Part of a small language model's weights: 4 heads of 32 (1 for keys and values), no biases in attention or MLP.
Each number is 128 + 32 x the weight over its row's rms, rounded and kept within 0 to 255. Layers, rows and columns count from 0. The size above them is the row's rms in percent of the matrix's.

# layer 6 attention query, 128x128, rms 0.106, rows 21-31,53-63,85-95,117-127, columns 0-127
size [104 106 117 101 108  94 119 123 117 118 122  93  78  91  97  79 102  97  95  98 101 104  97  77  83  90  66 120  82  89  76  84 100  73  77  63  74  56  73  75  69  63  69  90]
[[127 156 134 129 148 143 127 108 155 118 107 137 129 144 205 138 112 169 177 144 121 145 141  83  83  70 131 153 143 130 119 185 127 206 170 166 147 136 112 130 129 163 143  90 118  94  62 123 148 135 120 157 184 155 105 156 178 115 157 126 162  84 100  95 173 131 127 185 175 117 148 153 190  77  98 116  92  93  99  80 149 141  92 125 106 125 130  92 125 117 152  63 114 145 204 100 137 165 168 138  84 106 136  71 164 107 156 105 120 138 118 130  86  84 163  53 200 106  82 133 106 115 112 144  99 153 148  97]
 [126 166 186 120 118 109 133 132 146  91 122  98 124 125 105 150 129 168 133 129 100 154 121 135 200 149 147 159  78 122  78 108 196 142 121 101 169  83 121 110 153 117 154  99  95  87 187 180  93  97 131 167 115 130 163 140 142  95 105 114 166  86 130 161  92  73 127 108 106 159 102  33 117 162 147 142  79 128 146 130 164 179 143  90 154 124 150 136 127 137 165 174  66 119 110 142 130  85 142  45 137 201 155 122 126 132 158 119 131  95 158  58 111  74 148 100 117 116 126 142 112 150 169 143 196 107 123 186]
 [123 138  76 119 127  81  90 189 105 198 130 176 122  82 128  99 120 107 154 168 138 135 153 164 147  89 134  73 191 169 106  85  91 165 119 136 166 101  41 104 137 142 129 144 109  84 165 171 135 144 111 163 126 153 109 151 119 135  82 130 105 107 116 138 128  99 131 129 128  64 101 120  78 100 138 109 173 140 120 122 161 177 160  62 135 161  82 126 102 125 182  99 160  93  42 129 122 145 163  93 132 144  93 123 165 149 150 124 135 171 154 147 163 189 139 123 101  77 144  96  82  77 159 142 154 106  81 121]
 [144 102 156 140 129 107 110 117 125 114  71 120 148 188 164 140 134 130 108 157 177 115 173 120  88  81  77 111 122 117 107  66 141 129 144 131 166 186 127 131 171 114 155 160 162 108  55 152 188 112  89 159 178 166 114 157 117 138 167 117 163 122 101 177 173 122  73 150 204 103 150 112 135 147 168 125  75  86  89 117 130 109 107 125 138 119  86 145 123  99 112  95 136  94 116 134 100 151 150 138 183  85 112 125 206 107 129 195 123 178 168 155 122  86 140 128 225 159  88 116 141 113 147 108 104  86 131 114]
 [136 125 147 130  85 201 168  90 176 112 123 140 106 128 163  75 144 136 133  99  58 183 103  71 136 151 136 113 189  90 131  96 127 128 160  76  99  85 140 146  47 110 111 126 122 161 123 114 166 186 111 120 172 143 147 135 113 121 153  85 139  99 105  87 100 190 190 132  99 104 106  54 150 154 142 101 128 155 149 132 138 183 107 145  54  99  74 175 109 105 130 176 120 124 123  78 114 148 130 143 125 157 131 132 132 131  83 107 118 110 149 138 114 128 107 163 163 152 102  69 115 154  93  96 171 165 194 141]
 [108 115 124 181 117 105 110 190 178 157 127 137 147  71 160  92 114  99 157 119 137 166 120 100 154 148 107 112 122 156 125 177 107 101 109  80  95 112 144 120 151 169 121 127  87  82 156 114  85 164 172 126 105  90  59 110 120 122  95 174  58 139 174  74  82 129 191 113  81 109  88 201 156  77 172 108 149 115 160  93 158 128 155 112 100 144 159 170 112 105 101 208  92  80 170 150 109  86 158 189 161 163 144  84 138 149 127 138  92 133 110 133 149 116 131 115 120 107 133  96 128 110 132 138 156 182  86 158]
 [163  84 125 134 139 150 116 110 109 131 171 129 130 166 169  89 156  94  98 107 117 125  97 158 137 107  89 150 114 160 130 142 128 141 152 100 132 160 139 104 158 126 123 141 164  93  98 183 110 111  63  51 185  90 125 120 101 100 134 140 127 144 171 114 117 180 121 181 120  48 139 219  79 162  81 136  76 136 131 109 117 130 141 123 149 102 141 161 138 120 190 122 101 138 119 150 176 169 169 103 102 164 123  97  80  88 137 102 137  87 152 148  88 111 122 149 183 229 154  85  69 154 111 154 155 148  97  98]
 [111 179 134 115 132 155 138 143 158 127 152  96 122 109 131 146 118 158  74  85  98  96 155 123 134 129 144 180 118 134 215  61 139 123 127 127  82 132 162 100 116 189 159 161  63 169 124  94 138 172 160 134 101 145 129 146 119 134 115  82 140 149  81 180 143  61 150 146 149 113 124 150 202 129 108 159 126  73  84  84 211  51 133 103 100 155 115 173 172 139 113 114 156 118 126  87 124  60 137 105  63 161 110  84 157 147 120 145 103  87  95 107 143 177 112 123 131 176 139 141 109 170 161 113 145 142 134 114]
 [154 125 136  99 133  84  69 119 130  71 145 168  74  83 101 131 115 168 160 135 114  97 110 128 124 158 152 118  95 139 146 107  94 132 176 139 110 146 116 180 111 145  95 120 118 117 161 198 103 115 122 114 115  82 145 158 162 171 129 181 118 216 131 106  96 136  98  71 161  94 175 113 181  83 146 208  93  81 123 166 132 169 175 139 140 120 125 117  66 120  86 115 158 106 139 193  88 180 123 158 141 104 125 139 107 139 160 143 137 130 122 153 153 162 145 117  88 133 120  77 148 158 160 110  94 180  50 167]
 [133 155 149 130 163 196 124 108 154 162 165  78 139 165 136 125  85 118 135 103 115  24 134 150 158 140 127 114 124 162  74 108 130 167 146 127 143  63 161 131 142 104  62  84 110 152  96 135 164 140 114 134 127 112 153 126 120 127 159 170  54 148 142 154 133 161  84 123 157 102  67 120 105 116 138  94 112 145 208 116 121  97 153 157 126 138 237 114 180 109 117 135  95 113 139 156 153  93  65 139 137  61 125 110 100 110 105 105 122 109  91 140 175 142 166 126 156  87 177  93 163 120 158 164 139 158  97 107]
 [ 95 131  97 116 103 107 128 163  85 118 173 110 167  88  92 162 140 154 107 139 152 135  47 142 117  79 114  67 148 115 132 139  78 125 159 121 145 180 143 173  96 119 112 129 134  68  68 146 131  50 143 156 110 118 138 142  72 128 126  76 144  96 175 108 133 164 170 136 118 166  94 100 139  87 121 113 148 110 139 101 128 107 153 146 161 169 164 131 167 190  95 115 101  97 161 139 129 198 157 140 110  71 116  93  78 143 103 164 146 218 144 115 141 124 137 121 154 163 117 165 168  80 172  90 107  76 132 175]
 [116 142 101 135 136 133 117 132 159 102  97 122 147 117 148 142  98 178 173 123  88 132 111  90 125 119 134 102 118 168 108 187 129 193 192 158 105 120 129 164 147 164 103  83 135 112 104 110 126 139 131 152 161 119  81 156 180 101 140 115 168  97  84  95 176 128  99 114 172 126 151 145 194  54  99 129 142 129 101  82 146 150  79 110 118 162 147  69 112  98 134  67 111 150 177 137 155 162 164 159  74 148 136  71 150 110 145 100 134  77 109  64  69  91 174  63 190  97  79 145  82 161 108 157 122 146 122 142]
 [134 160 177 128 138 146 139 124 149  79 111  89 125 145 119 146 149 183 139 114 135 142 149 105 166 143 134 195  70 117  81  96 181 120 105 101 212 105 120 119 164 121 158  83 105 111 167 169  87  75 107 144 138  96 179 130 146  93 125 142 143 104 143 138  74  71 138 129 115 159 125  53 120 163 160 149  31 114 148 154 141 173 100 130 154  95 179 126 139 141 143 163  43 109 132 138 107  98 148  54 122 173 176 123 115 114 161 118 124 130 138  78 106  57 116  99 126 107 127 177 144 126 153 148 149 120 142 168]
 [138 168  86 103 132  50 108 169 103 176 120 151 125  88 129 137 129 125 136 171 115 129 138 127 155  77 151  74 186 148  95  92 105 183 138 146 187  83  40  87 129 125 127 149 102  90 171 166 125 152  94 185 119 181 123 131 102  94  93 105  97 119 101 128 111  89 108 140 120  89 103  90  82 125 130 126 159 133 112 130 146 180 150  50 140 166  98 121 122 131 178 111 144 112  70 121 108 150 146  89 119 160 127 128 149 130 158 112 135 158 162 143 164 181 182 118 106  87 146  83  86  58 164 160 152  86  92 114]
 [140  97 131 167 135  94 108 127 141 106  59  85 161 169 184 128 111 122 114 147 184 104 141 168  95 119  46 115 122 121  88 104 151  94 120 110 140 173 143 146 142 114 163 146 153 117  49 181 164  86  77 154 157 145 118 164 166 117 134 137 149 135 134 166 185 116 100  98 203  78 131 132 102 137 181 144 101  98 118 111 140 106 110 140 170 144  82 148 113  90  77 127  97  76 114 117  59 109 141 132 157  79 133 115 203 134 123 187 140 178 161 114 131  71 118 122 198 129 102 146 138 101 162 128  97 105 114 133]
 [114 115 125 137  56 202 142  89 162  93 117 168 125 129 159  74 139 144 166 126  52 154 111  86 128 162 129 115 209  93 113 114 129  96 163  64  87  99 159 157  73 112 125 124 105 137 109 119 204 193  96 103 141 142 141 146 120 126 156 100 139  88 119  84 119 183 175  98 120  96 120  39 141 146 145 103 125 135 132 155 145 159 113 146  69 107  79 164 110 114 135 155 117 117 117  84 111 140 127 150 119 146 128 139 177 119  45 115 146 120 157 115 105 133 115 157 154 149 121  67 131 150 118  84 170 126 183 150]
 [107 102 109 193 120  96 127 168 172 143  78 115 145 111 176 114 106 113 166 119 140 157 117 115 155 182  93 105 138 160 149 195 100 110  83  91 106 122 144 108 149 167 127 122  88  92 138 125  83 167 171 129 117  97  57 124 161 140 131 151  57 152 183  83  84 104 204 125 118 116  82 159 141  93 170 128 136 128 152  75 173 110 137 151 105 153 142 139  97  94 110 223  87  70 167 122  91  90 150 161 153 142 135 110 159 165 121 149  90 154  99  96 154 116  99 105 148  80 107 129 157 122 130 160 163 175  97 145]
 [141  87 107 154 124 155 119 118 132 113 152 106 146 178 162  98 138 103 129 104 139 132  85 154 168  94  77 130 116 159 140 124 121 134 131  91 128 154 156 103 157 131 120 106 166  91  80 175 100 112  68  38 166  87 112 128 109  91 144 132 118 168 165 104 104 163 141 165 146  23 122 214  67 144  73 144  73 133 122 103 128 142 146 116 157 117 146 138 132 117 169 142 111 131 125 155 162 168 171 123 107 142 123 108 111 106 150  80 149 105 157 129 110 130 110 124 193 246 126  79  75 151 115 135 146 138  89 105]
 [117 180 144 111 120 167 151 145 158 123 150 125 123 148 113 133  98 146  69 122  87  90 143 117 149 105 142 157 145 127 200  69 108 120 123 127  90 125 156  97 124 178 154 172  41 178 116  80 122 173 153 124  87 162 166 159  99 136  90  90 134 148  78 209 143 102 154 151 138 112 125 155 185 123 115 171 119  69  94 107 196  56 145 100 105 151 112 158 172 139  98 111 161 111 123 102 110  47 140 105  74 137 135  88 158 149 132 143 106  86 110 109 146 184 120  97 112 177 125 126 102 160 179 130 148 109 118 122]
 [142 143 141  84 126 114  85 107 119  96 130 151  74  71  95 136 107 174 129 113 119  88 103 111 117 138 155 126 115 136 145  87 110 150 180 110 116 138 105 163 106 125 117 129 117 117 147 220  80 130 112 104 145  84 172 149 167 128 128 184 130 225  82 126  99 141  96 102 145 120 185  98 179 115 123 201  80  64 116 168 142 176 135 142 142 141 135 118 114 121  76 119 151 108 142 214 108 165 144 177 137 107 141 174 108 130 167 123 145 145 125 167 168 162 155 135 109 137 122  83 130 125 166  93  78 188  66 153]
 [154 154 154 119 159 177 109 129 121 162 199  66 167 153 144 131  99 102 132 116  67  31 148 132 157 135 111  91 111 159  83 110 129 162 161 134 136  76 174 145 131 109  48  98  87 136 104 112 202 131 125 143 133  97 152 127 125 109 176 129  76 131 125 160 134 170  56 113 156 124 101 136 124  98 166  88 125 141 157 119 122  92 142 158 101 155 213 101 160 112 135 126 102 115 145 151 158 103  75 144 144  89 117 123 117  68 103 116 123  86 113 148 190 145 176 141 142  78 183 120 146 130 138 164 164 149 121  85]
 [ 98 164 110 107 115 108 125 150  83 125 176 114 178  82  92 160 136 158 114 133 162 117  64 117 129  71 116  77 148 115 130 131  93 132 163 116 123 158 128 166  79 106 102 151 159  65  79 164 137  61 142 154 120 100 180 144  84 125 150  71 145  84 146 108 126 172 146 141 115 170 142 104 135  95 123 111 110  86 145 115 119 110 146 121 141 178 164 166 151 177  89 108 110  89 160 173 124 212 153 144 128  95  90 126 102 144 108 154 142 207 137 119 149 125 121 131 154 211 104 159 161  78 182 105 118  94 157 191]
 [108 119 135 123 155 126 117 168 187 121 116 105 162 107 136 140 107 131 127 106 109 150  82 108  88 110 120  96 137 100 114 149 125 181 202 148 130 138 173 154 125 141  36  88 135 115 118 120 142 125 177 183 202 121  70 123 199 117 146 154 152 122  91 113 184 104  89 117 180 142 181 143 163  73 124 131 162 141 124  69 150 134  77  96 112 134 141  83 112  79 162 114 121 156 175 145 154 149 136 164  98 146 153  56 123 116 133  83 115  72 138  52  92  96 190  88 165 115 112 121  90 148 126 111 131 150 105 142]
 [135 159 155 132 164 109 120 119 129  75 108  85 150 148 130 134 159 161 100 162 141 127 144 122 181 187 115 181  88 126 108  89 163 106 119  90 145 103 103  76 148 134 182 118 101 123 177 182  79  87 134 125 122 108 145 153 122  99 126 155 132  96 175 109  87  62 105 117  99 121 146  91 110 192 180 113  52  86 163 150 142 168 161 126 143 129 151 149 100 114 122 165  67  97 169 113 103  64 198  68 125 185 146 155 153 145 175 147 106 134 150  60 137  68  91 114 128 115 128 154 162 123 131 126 165 125 128 175]
 [148 156  78 123 123  98 107 145  80 149 104 175  96  83 118 135  97 118 121 176 128 128 137 101 164  96 132 104 167 145 108 125 111 158 112 171 135  91  35  94 146 133 113 158  95 100 162 167 151 156 106 175 123 170 149 132  65  81  60  62 107 137  97  97 113  84 114 124 125 105 112 114  70 141 126 127 123 124  75 160 130 200 163  36 163 164  99 139 157 161 152 124 174  98  88 128 111 135 152 109 127 156  97 105 149 118 116 144 180 117 132 159 132 188 125 114  79  93 127  86  86 115 184 169 163 120  93 148]
 [144  86 150 177 167 111 106 124 170 128  57 103 189 146 204 131 123 157 129 147 158 120 165 154 101 142  47 159  83 132  88 117 167  85 131 146 130 159 142 152 162 132 155 156 141 108  47 158 153 111  62 141 134 153 109 115 140  94 132 125 147 112 141 138 123 138 111 115 175 111 123 170 134 146 205 155 118 114 115 107 117  99 146 140 149 142 103 141 102 122  76 154  95  44 126 103  58 108 127  99 177 142 127 100 173 116  92 199 101 137 137  84 133  71 121 164 208  97  95 111 155 125 160 133 149 131 131 134]
 [141 131 125 137  53 195 108 120 140 116 114 147 151 135 145 150 140 131 160 147  36 164 129  98 145 147 102  75 173 116 130 110 119 115 152  47 105 118 163 152  76 124 130 124  95 105  92 132 194 190 155 104 169 119 157 152 187  83 148 145 168 165 137  95 111 182 156  91 175  99 122  68 135 106 157  85 120 123 147 120 128 143 134 153  58 129 111 107  72 134 154 157 152 121 161 106 117 140 115 146  92 158 147 127 137 116  37  80 133 103 141 107 107 153 142 159 165 140 123  65 151 145 115  85 160 143 180 172]
 [121  65 128 190 118 103 102 192 160 102  73  79 165 130 177 115 130 134 168 142 160 137  91 153 133 193  66 114 138 144 127 180 135 102 100  97 111 141 155 103 172 149 121 124  99 120 122 137  71 159 165 121 133 109  78 121 186 115 122 123  95 143 175  80 100 107 180  93 143 122 103 169 124 107 184 126 137 130 149  52 162 115 145 123 130 168 122 155  73  98  99 232  86 103 156 121  72 118 134 132 185 134 128 101 155 131 136 155  76 134 120  83 132 117  84 137 190 104  97 140 131 133 126 157 149 162 110 144]
 [111  55  96 142 109 139  99 152 107  85 146 112 158 123 161  66 152 110 138  74 122 132 105 158 194  93 101 149 115 151 122 154 146 138 155  78 178 184 150 105 168 146 104  96 147 109  65 147 102 106  77  89 147  63 100 130 157  89 152 163 125 162 148 121 119 144 170 200 141  41 133 201  80 118  75 110 113 161 145 100 135 101 114 132 145  88 120 116 126 114 145 125 129 144 152  94 178 160 133 144 107 144 122  78 152  81 133  94 158 138 159 107 113 117 129 153 170 212 109 114  84 135 108 115 175 122 100  88]
 [158 155 182  86 118 138 155 178 154 147 151 129 119 125  66 119 132 110  73 130  99  87 128 142 129 133 137 158 114 157 207  96  97  78 138 159  88 100 136  77 158 124 157 177  67 153 177  93 159 147 177 146  79 129 130 156  87 106  65 103 142 133  90 167 158 131 110 112  84 136 126 138 178 170 142 144 139  84 106  96 179 120 151 127 117 171 138 169 135 138 120  99 160 102 129 104 109  40 143  80  75 170 134  87 137 126 169 132  78  90 124 108 156 175 113 132  86 167 165 105  80 177 146 113 161 106 106 149]
 [146 138 120 117 121 137  57  96 148 107 128 139  62  34 112 104  94 189 114 132 114  77  96 102  98 140 129 157  80 141 121 131  98 120 181 108 112 121 100 157  84 104 118 163 146 116 150 212 113 126 103 101 145  87 184 145 156 116 127 133 128 160  68 107 112 142 110 106 153 137 182  92 169 114 179 174  71  64 110 146 138 131 140 136 138 143  97 127 137 119 117 121 135 142 168 212 111 178 158 160 109 126 127 182 128 142 139 138 149 141 141 179 148 200 189 133 103 154 119 120 102 137 197 117  86 174 107 117]
 [104 156 129 137 138 142 125 131 159 162 192  72 147 162 129 115  84 116 144  91 120  69 122 144 135 104 136  91 143 141  73  75 149 181 142 145 104  77 153 133 103 119  45  85 106 126  80 129 163 137 163 132 190  95 163 151 135 171 172 109  83 123  86 160 165 131  68 124 142 132 146 115 106  69 146 109  78 135 150 156 118 131 146 164 120 135 198  83 172 104 103 138 135 111 139 145 130 120 105 169 139  49 149 135  88  67  94  80 143  86 136 114 181 154 217 118 166 114 123 131 151 145 128 155 107 136  94 104]
 [110 142 117 108 141 115 160 154  91 127 149  92 148  78  95 142 140 108  59  95 133  83  91  96  87  67 124 103 149  94 107 103  61 159 173 126 163 160 132 174  89 125 100 151 165  96 105 193 151  72 150 154 139 141 147 117 118 141 119  72 176  98 112 139 158 143 132 181  93 170 132 111 139  36 127  94 156 107 133 118 101 111 162 140 154 133 150 171 169 171 108 159  99 140 132 133 115 206 142 154 102 102 105 117 102 170  84 127 117 191 142 119 154 123 149 162 116 189  89  95 120  87 209 127 117 110 162 148]
 [128 113 133 121  75 130 115 126 170 109 157  79 136 165 105 135 122 172 128 109 140 159 100 160 149 205 120  71 140 112 100 113 149 120 101  85  85 150 136 128 110 130  73 131 142 121 125 101  53 184 151 157 173  89 124 107 154 212 185 135 108 103 144 117 162  98  96  53 144  97 135 136  68  95  91 136  82 117 155 109 146 175 123 156 141 118 142 111 149  68 106 148 138 134 183 177 149 142 110 176 162  80 160  76 143 110 130 103 147  88 175  54  99 131 145 118 144 153 121 111  87 129  70 145 155 151  91 173]
 [108 121 122  52 211 172 121 136 155 119 130 187 117 122 177 149 147 140 126 139  82 167 104 162 156 173 112 102 126  82 171 153 119 125 100 151 102 123 107 146 126 126 125 126 116 125 213 121  97 152 188 128  97 105 119 117 118  59 100 140  94  81 129 121  94 107 162 129  81  91 172 123 107 160 114 133  95  73 125 164 165  91 118  87 109 112 168 192 124  96 127 178 105 126 154 160 139  84 145  63 126 210 162 164 143 116 161 136  77 151 121 119 159  97 100 150 102  84 132 147 138 124 154 106 211 117 155 122]
 [142 148 103 132 141  35 155 191 110 117 133 152  99 143 104 158  76 115  59 125  87 153 110  97 189 165 120 135  75 149 156 143 122  97 149 157  97 131 175 132 109 149 116 162 111  67 206 135 134 153 113 107  92 145 124 166 101 145 128 134 103 141 107 174  66  88 104 155  73 172 133  92 102 163 144 155 118 124  81 137  72 126 105  98 137 106 108 169 211 133 114 175 131 141 150 114 120  58 103  61 125 170 196 147  94 150 179 139 135 140 125 155 124 104 141 129 132 129 130 127 116  92 162 157 171 163 138 143]
 [110  85 128 183 129 150 114 188 141 113 104 151 177 162 174  94 131 116 104  59 135 167 130 114  93 146  79 150 152  71  92 166 105 158 144 125 126 139 144 155 145 136 130 148 100 133  76 119 105 104 111 142 194 134 102 205 124 155 187 158 112  57 168 103 178 103 138 118 164  75 171 112 104 144 147 107 125  83 167  71 106 127 162 171 143  96 114 131 111  82 108 143  65  80 145 111  35  87 131 138 142  69 158 114 152 135 110 182 138 149 139 113 141 115 144 109 189 133 158 128 172 148 145 104 114 104 142 135]
 [108 142 109 149  78 122  80 159 147 104  89  71 172 112  86 130 170 122 133 121 102 127 143 133 109 112  75 181 144  86  68 120 106 107 173 129 152 158 145 164  82  95 116  91 115 158 104  82 201 117 132 155 134 133 108 139 143 103 116 164 149 150  99 118 172 174 145 114 157 124 113 111 122 116 150  67 131 135 146 151  96  93 164 160 189 153 153  99  84 142 156 129  92 117 105 105 154 151  92 133  88 121 108 121 163  60  68 137 134 103 144  90 122 153 188 146 167 153 171 114 137  85 172  45 153  43 177  99]
 [149  54 144 162 105 193 128 168 117 101  90  90 127 155 135  95 113  93 103  83 143 148 152 143 110 130  75 148 102 104  88 161  65 103 133 138 154 127 145 113 129 146 183 118  46 158  99 123 134 112 136 154 112 142  76 153 156 131 123 156 154 110 164 124 173 144 241 123 117 136 135 135 165 142 158 129 148 174 161  64 153  89 108 153 194 102  95 127  68  82  81 151 112 100 136  99  80  48 170 127 115 102 172 102 149 165 133 123 102 122 135  96 137  82 153 139 173 108 156 153 155 139 123 130 125 117 109 164]
 [136 118 145 141  99 118 145 141 191  61 137 115 198 160 109  44 191 145  75  78 119 160 107 136 141 169 155 150 152  76  75 106 104 118 122  84 119 162 113 174 108 158 155 110 140 104 132 126  65 120 140 113  96  91 124 108 139 177 143 141 141 108 126 142 172 131 183 144 135 152  94 136 146 105 135 100  92 123 148  40 155 164 170 151 102 102 181 150 107  85  91 178 109 100 132 128 170  69 107 144 186 144 104  82 180 100 141  73 103 143 118  98 111 122  84 122 161 127 121 114 128  74 132  68 149 121 134 144]
 [131 118 165 157 107 120 176 189  56 109 173 176 148 115  59 114  67 171 134 121  74 112 118 184 181 199  81 121 173 103 101 134 129 126 128 107 124 169 124 172 106 135 133 122  95 156 184 112 136 101 142 101 125 121  93 152 139 166 166  96 136  84  92 119 125  98 130 149  73 135  90 136 142  77 102 126  94 135 136 149 154 125 196 135 159 144 144 133 117 112 142 176 165 108 142 129 201 132 142 150 115 120 131 156 169 161 174  96 113 105 145  50 208 158 119 128 103 134 126 117 145 144 105 122 146  95  67  78]
 [143  98 129  94 198 121 135 148  96  98 129 105 111 104 152  96  95 159  79  92 151 132  97 137 121 114 151 122 113 149 118 106  80 148 118  99 106 150 153 109 159 128 136 165 170  66 157 191  84 147 172 137 142 107 187 102 141 127 151 123 122  96  96 216  90  63  91 190 126 152 102  84 105 191 166 148  78  80 130 148 139  84 143 121  93  62 129 146 160 111 110 176 105 123 177 170 114 166 108 141 154 100 152 166 154 225 149 148 149 100 122 141 172 150 109 167 145 124 114 134 128 118 121 158 101 188 140 130]
 [188  93 139 132 105 178 132 148  91 165 121  94 136  74 132 151 105 135 157 119 128 119 151 132  94  99  52 140 141 158 145 148 145 139 173 148 140 142  99 105 192  80  94 132  72 139  67 132 186  78 121 123 208 121 126 128 173 121 163  69 138 122 129 138 107 121  90 143 142  90 139 142 150 113 162 143 129  97 119 127 143 102  84 145 120 181 144 126 137 159 126 157 129  77 131 140  89 188 124 170  92  82 124 143 127  56  67 146 139 113 121  77 149 123 206 164 128 171  91 166 199 177 143 135 104  85 161 136]
 [122 109  87 161  99 137 133 131 107 133 117  82 107 105 106 110 102 122 132 153 152  61 105  73 112 157  38 144 174 119 123 124 108 132 148 118 108  74 158 178 139 159  66 177 145  84  48 186 141  91 149 142 191 111 156 122 166 185 187 130 128 147 136 154 150 102 152 120 142 119 150 112 151  90 159 124  67 135  89 111 138  85 138 140 145  95 104 113 129 102 132 123 120 121 151 133 106 181 127 178 129  62 135 157 144 102  69 145 157 145 138  87 120 137 189 174 167 148  93 160 105 146 175 164  74 179 112 162]]
# layer 6 attention key, 32x128, rms 0.0916, rows 21-30, columns 0-127
size [111 134 147 149 131 156 156 152 144 157]
[[100  73 129 147  90 168 102 138  95 141 120 125 126 122 104 153 102 193 164 111 135 109 171 138 104 141 105  79 129 130 143  98 117 177 178 122  68 193  91 110 107 135 102  68 195 162 105 123 125 144 151 174 123 109  87 139 149 159 152 171 199 170 101 137 121 177 134  98 143 127 112 158 100  98  94 109 131 102 118  78 144 164 115 200 140 102 117 136 185  35 130 113 129 147  96 129 109  91 140 172 120 125 165  95 116 146 134 133  95 131 157  75  44 103 138 107 176 113 100 151 131 104 115 172 125 117 123 205]
 [102 144 138 106 124 129 158 138 148 100 130 128 182 132 137 101 125 174 159 129  92 122 196 117 153 110  91 118  93 121 135 136  81  76  96 151  83 103 113 135 172  92 138 125 147 121 190 133  96 179 105 135 164 108 125  78 147  79 149 193 148 102 169 125 110  90 194  79 111 184 140 119 110  64 134 141  86  85 104 152 116 123 153 120  94  74 161 122 130  94 187 157 101 113 154 156 122  86 197 111 179 170 192  73 121 155 132 156 161 178 140  76 182 154 152 123 145 115 136 146 122 159 140 170 144 164 181  98]
 [119 159  75  76  82  72 148 161  76 133 159 140 120 130 127 211 153 152 112 125 112 142 123 139 154 164 147 105 168 137 163 141 117 130  96  98 167 122  97 117  83  76 119 143 123 137 147 146 134 165 132  96 112 172 117 170 122 124 123 134  81 109 117 140 117 126  88 119  95 104 135  85 107 137 144 116 103 111  70 156 183 124 100 118 131 178 162 118 138 176 145 132 169  96 131  54 100 133  38  35 161 156 178 158 125 102 133 108 121 152 132 157 158 135 112 165 146 114 144  67 124  67 160 223 155 163 148 146]
 [153  98 104 166 182 108  98 142 139 135 113 130 148 129 184 136 122 136 134  95 154 155 149 157 103 142  76 114 168 123  62 141 131 137 130 112 113 147 145 147 141 163 167 174 138 130  57 163  97  77  65 101 167 148  99 188 111 188 150 127 148 106 107 105 105 133 112 123 163  75 148 162 128 118 149 131 135  62 126 102  95 106 142 143 112 104 135 173 112  86  52 148 112  91 211 101  65 152 123 110 117  96 195 150 149 120 156 113 139 141 153  96 199 120 125  63 175 142 115 194 103 149 170 148  83 119 134  96]
 [102 168 100 165  41 151  81  84 201  42 139 103 136 149 146  71 132 138  97 162  93 109 159  81 113 136 107 100 128 129 127  45 127  63 186 115 164 137 151 144 124  98 147 109 115 155 134 150 165 127 149 143 131 141 106 183 137 131 131 145 115  96  96  89 151 119 119 111 175 133 121 111  96 131 120 131  86 123 137 145  95 123 138  99 125 103 141 141 131 157 171 100 100  99  98 130 117 109 135 179 184 144 178 155 120 146  57 176 134 109  47  88  83 135 162 177 180 161 135 105 165 119 126  67 155 116 122 152]
 [117 103 165 176  81  51 142 136 142 112  86  99 129 104 145 188 124 100 112  97 122 163 128 163 160 156 105 129  94 155 153 206 134 142  80 122 133 137 155 135 153 151 116 134 100  97 170 137 126 137 128 148 168 113 106 138 156  69 128 113  36 117 149 127 104  94 147 140 128 111 104 114 140 143 163 115 124 206 136  76 156  98 111 117 126 151 107 115  50  90 108 150 127 145 167 129  76  84 183 155 172 160 140 116 162 191  95 171 120 107  94 101 147  86 118 142 195 112 145 122 162 181 105 182 156 180  92 163]
 [135 152  70 210 119 136 143 160 129 135 153 111 108 181 112 126 137  62 114 119 149 175 118 146 140 135  84 105  91  94 140  80  81  66 121  52 133 151 101 133 154 183 106  84 139 108 114 155 117 113  95 152  92 117 145 123 111 132 133  62 127 133 158 154 116 114 117 151 106  89 114 163 155 129 192 143  42  90 137  67 199 207 117 116 107 156 213 142 155 118 166 183  92 174 126 129 153 122  75 163 176 130 100 116 168 120 113 128 116 128 140 127 116 129 115 146 147 166 124  95 129 124 128 103 136 101  98  90]
 [ 68 123 192 130  68 172 167 129 127  88 132 182 129 127  99 111 110 135  65 142 123  64 168 181 127 103 105 156 151 133 116  75 127 123 113 122 158 147 165  73 126  83 125 210  88 146 125 109 108 126 141 106 124 132 149 155 129 118 155  70 125 150  88 172  97 141 147 116 107 101 106 137 191 111 160 133  91 122 138 184 145  79 198  68 152 115 119 137 165 101 140 153 199  82 122 116 143  80 155 102 171 139 176 136 137 162 106 107 105 156 199 118 127 139  93  91  82 126 125 166 169 153 105 128 153  88 100 129]
 [179  94 130  96 204 113  77  88 110 117 116 110 164 130 116 110 140 214 110 107 114 158 164 199 132 139 190 124 144 107 102 113  80 151 137  88 145 170 151 146 162 133 118 124  93 105 129 160 128 141 118 159 177 118 242 124 141 118 115 149 144  76 131 127 109 125  98  98  97 134 103 108 165 152 101 140 164  99 157 133 205 102 160 139 108  91 103 132 170 137  83 131 135  99 127 174 102 122 118 177 133  84 144 241 147 146 134 132 135 102 106 101 140 118 149 151 138 149 101 102  94  85  83 146 118 155  90 161]
 [143 178 130  91 143 116 126 121 153 119 129  71 122 119 151 111 110 142  95 119 104  83 152 162 127 130  62  90 130 169 131 133  83 166 170  88  71 159 127 190 126  95  44  47  82 170  96 109 154 140 115 118 186 110 111 121 126 122 137 135 143  87 141 135 152 190 104 145 111 117 119 167 150  93 144 103 149 183 147  87 106 117  87 123 121 189 174  86 162 154 165  98 148 121 183 179 134 125 126 116 156  87  65 143 149 136 122 162 136  71 141 120 188 143 167 140  96 109 165 120 158 140 106 104 109 102 181  67]]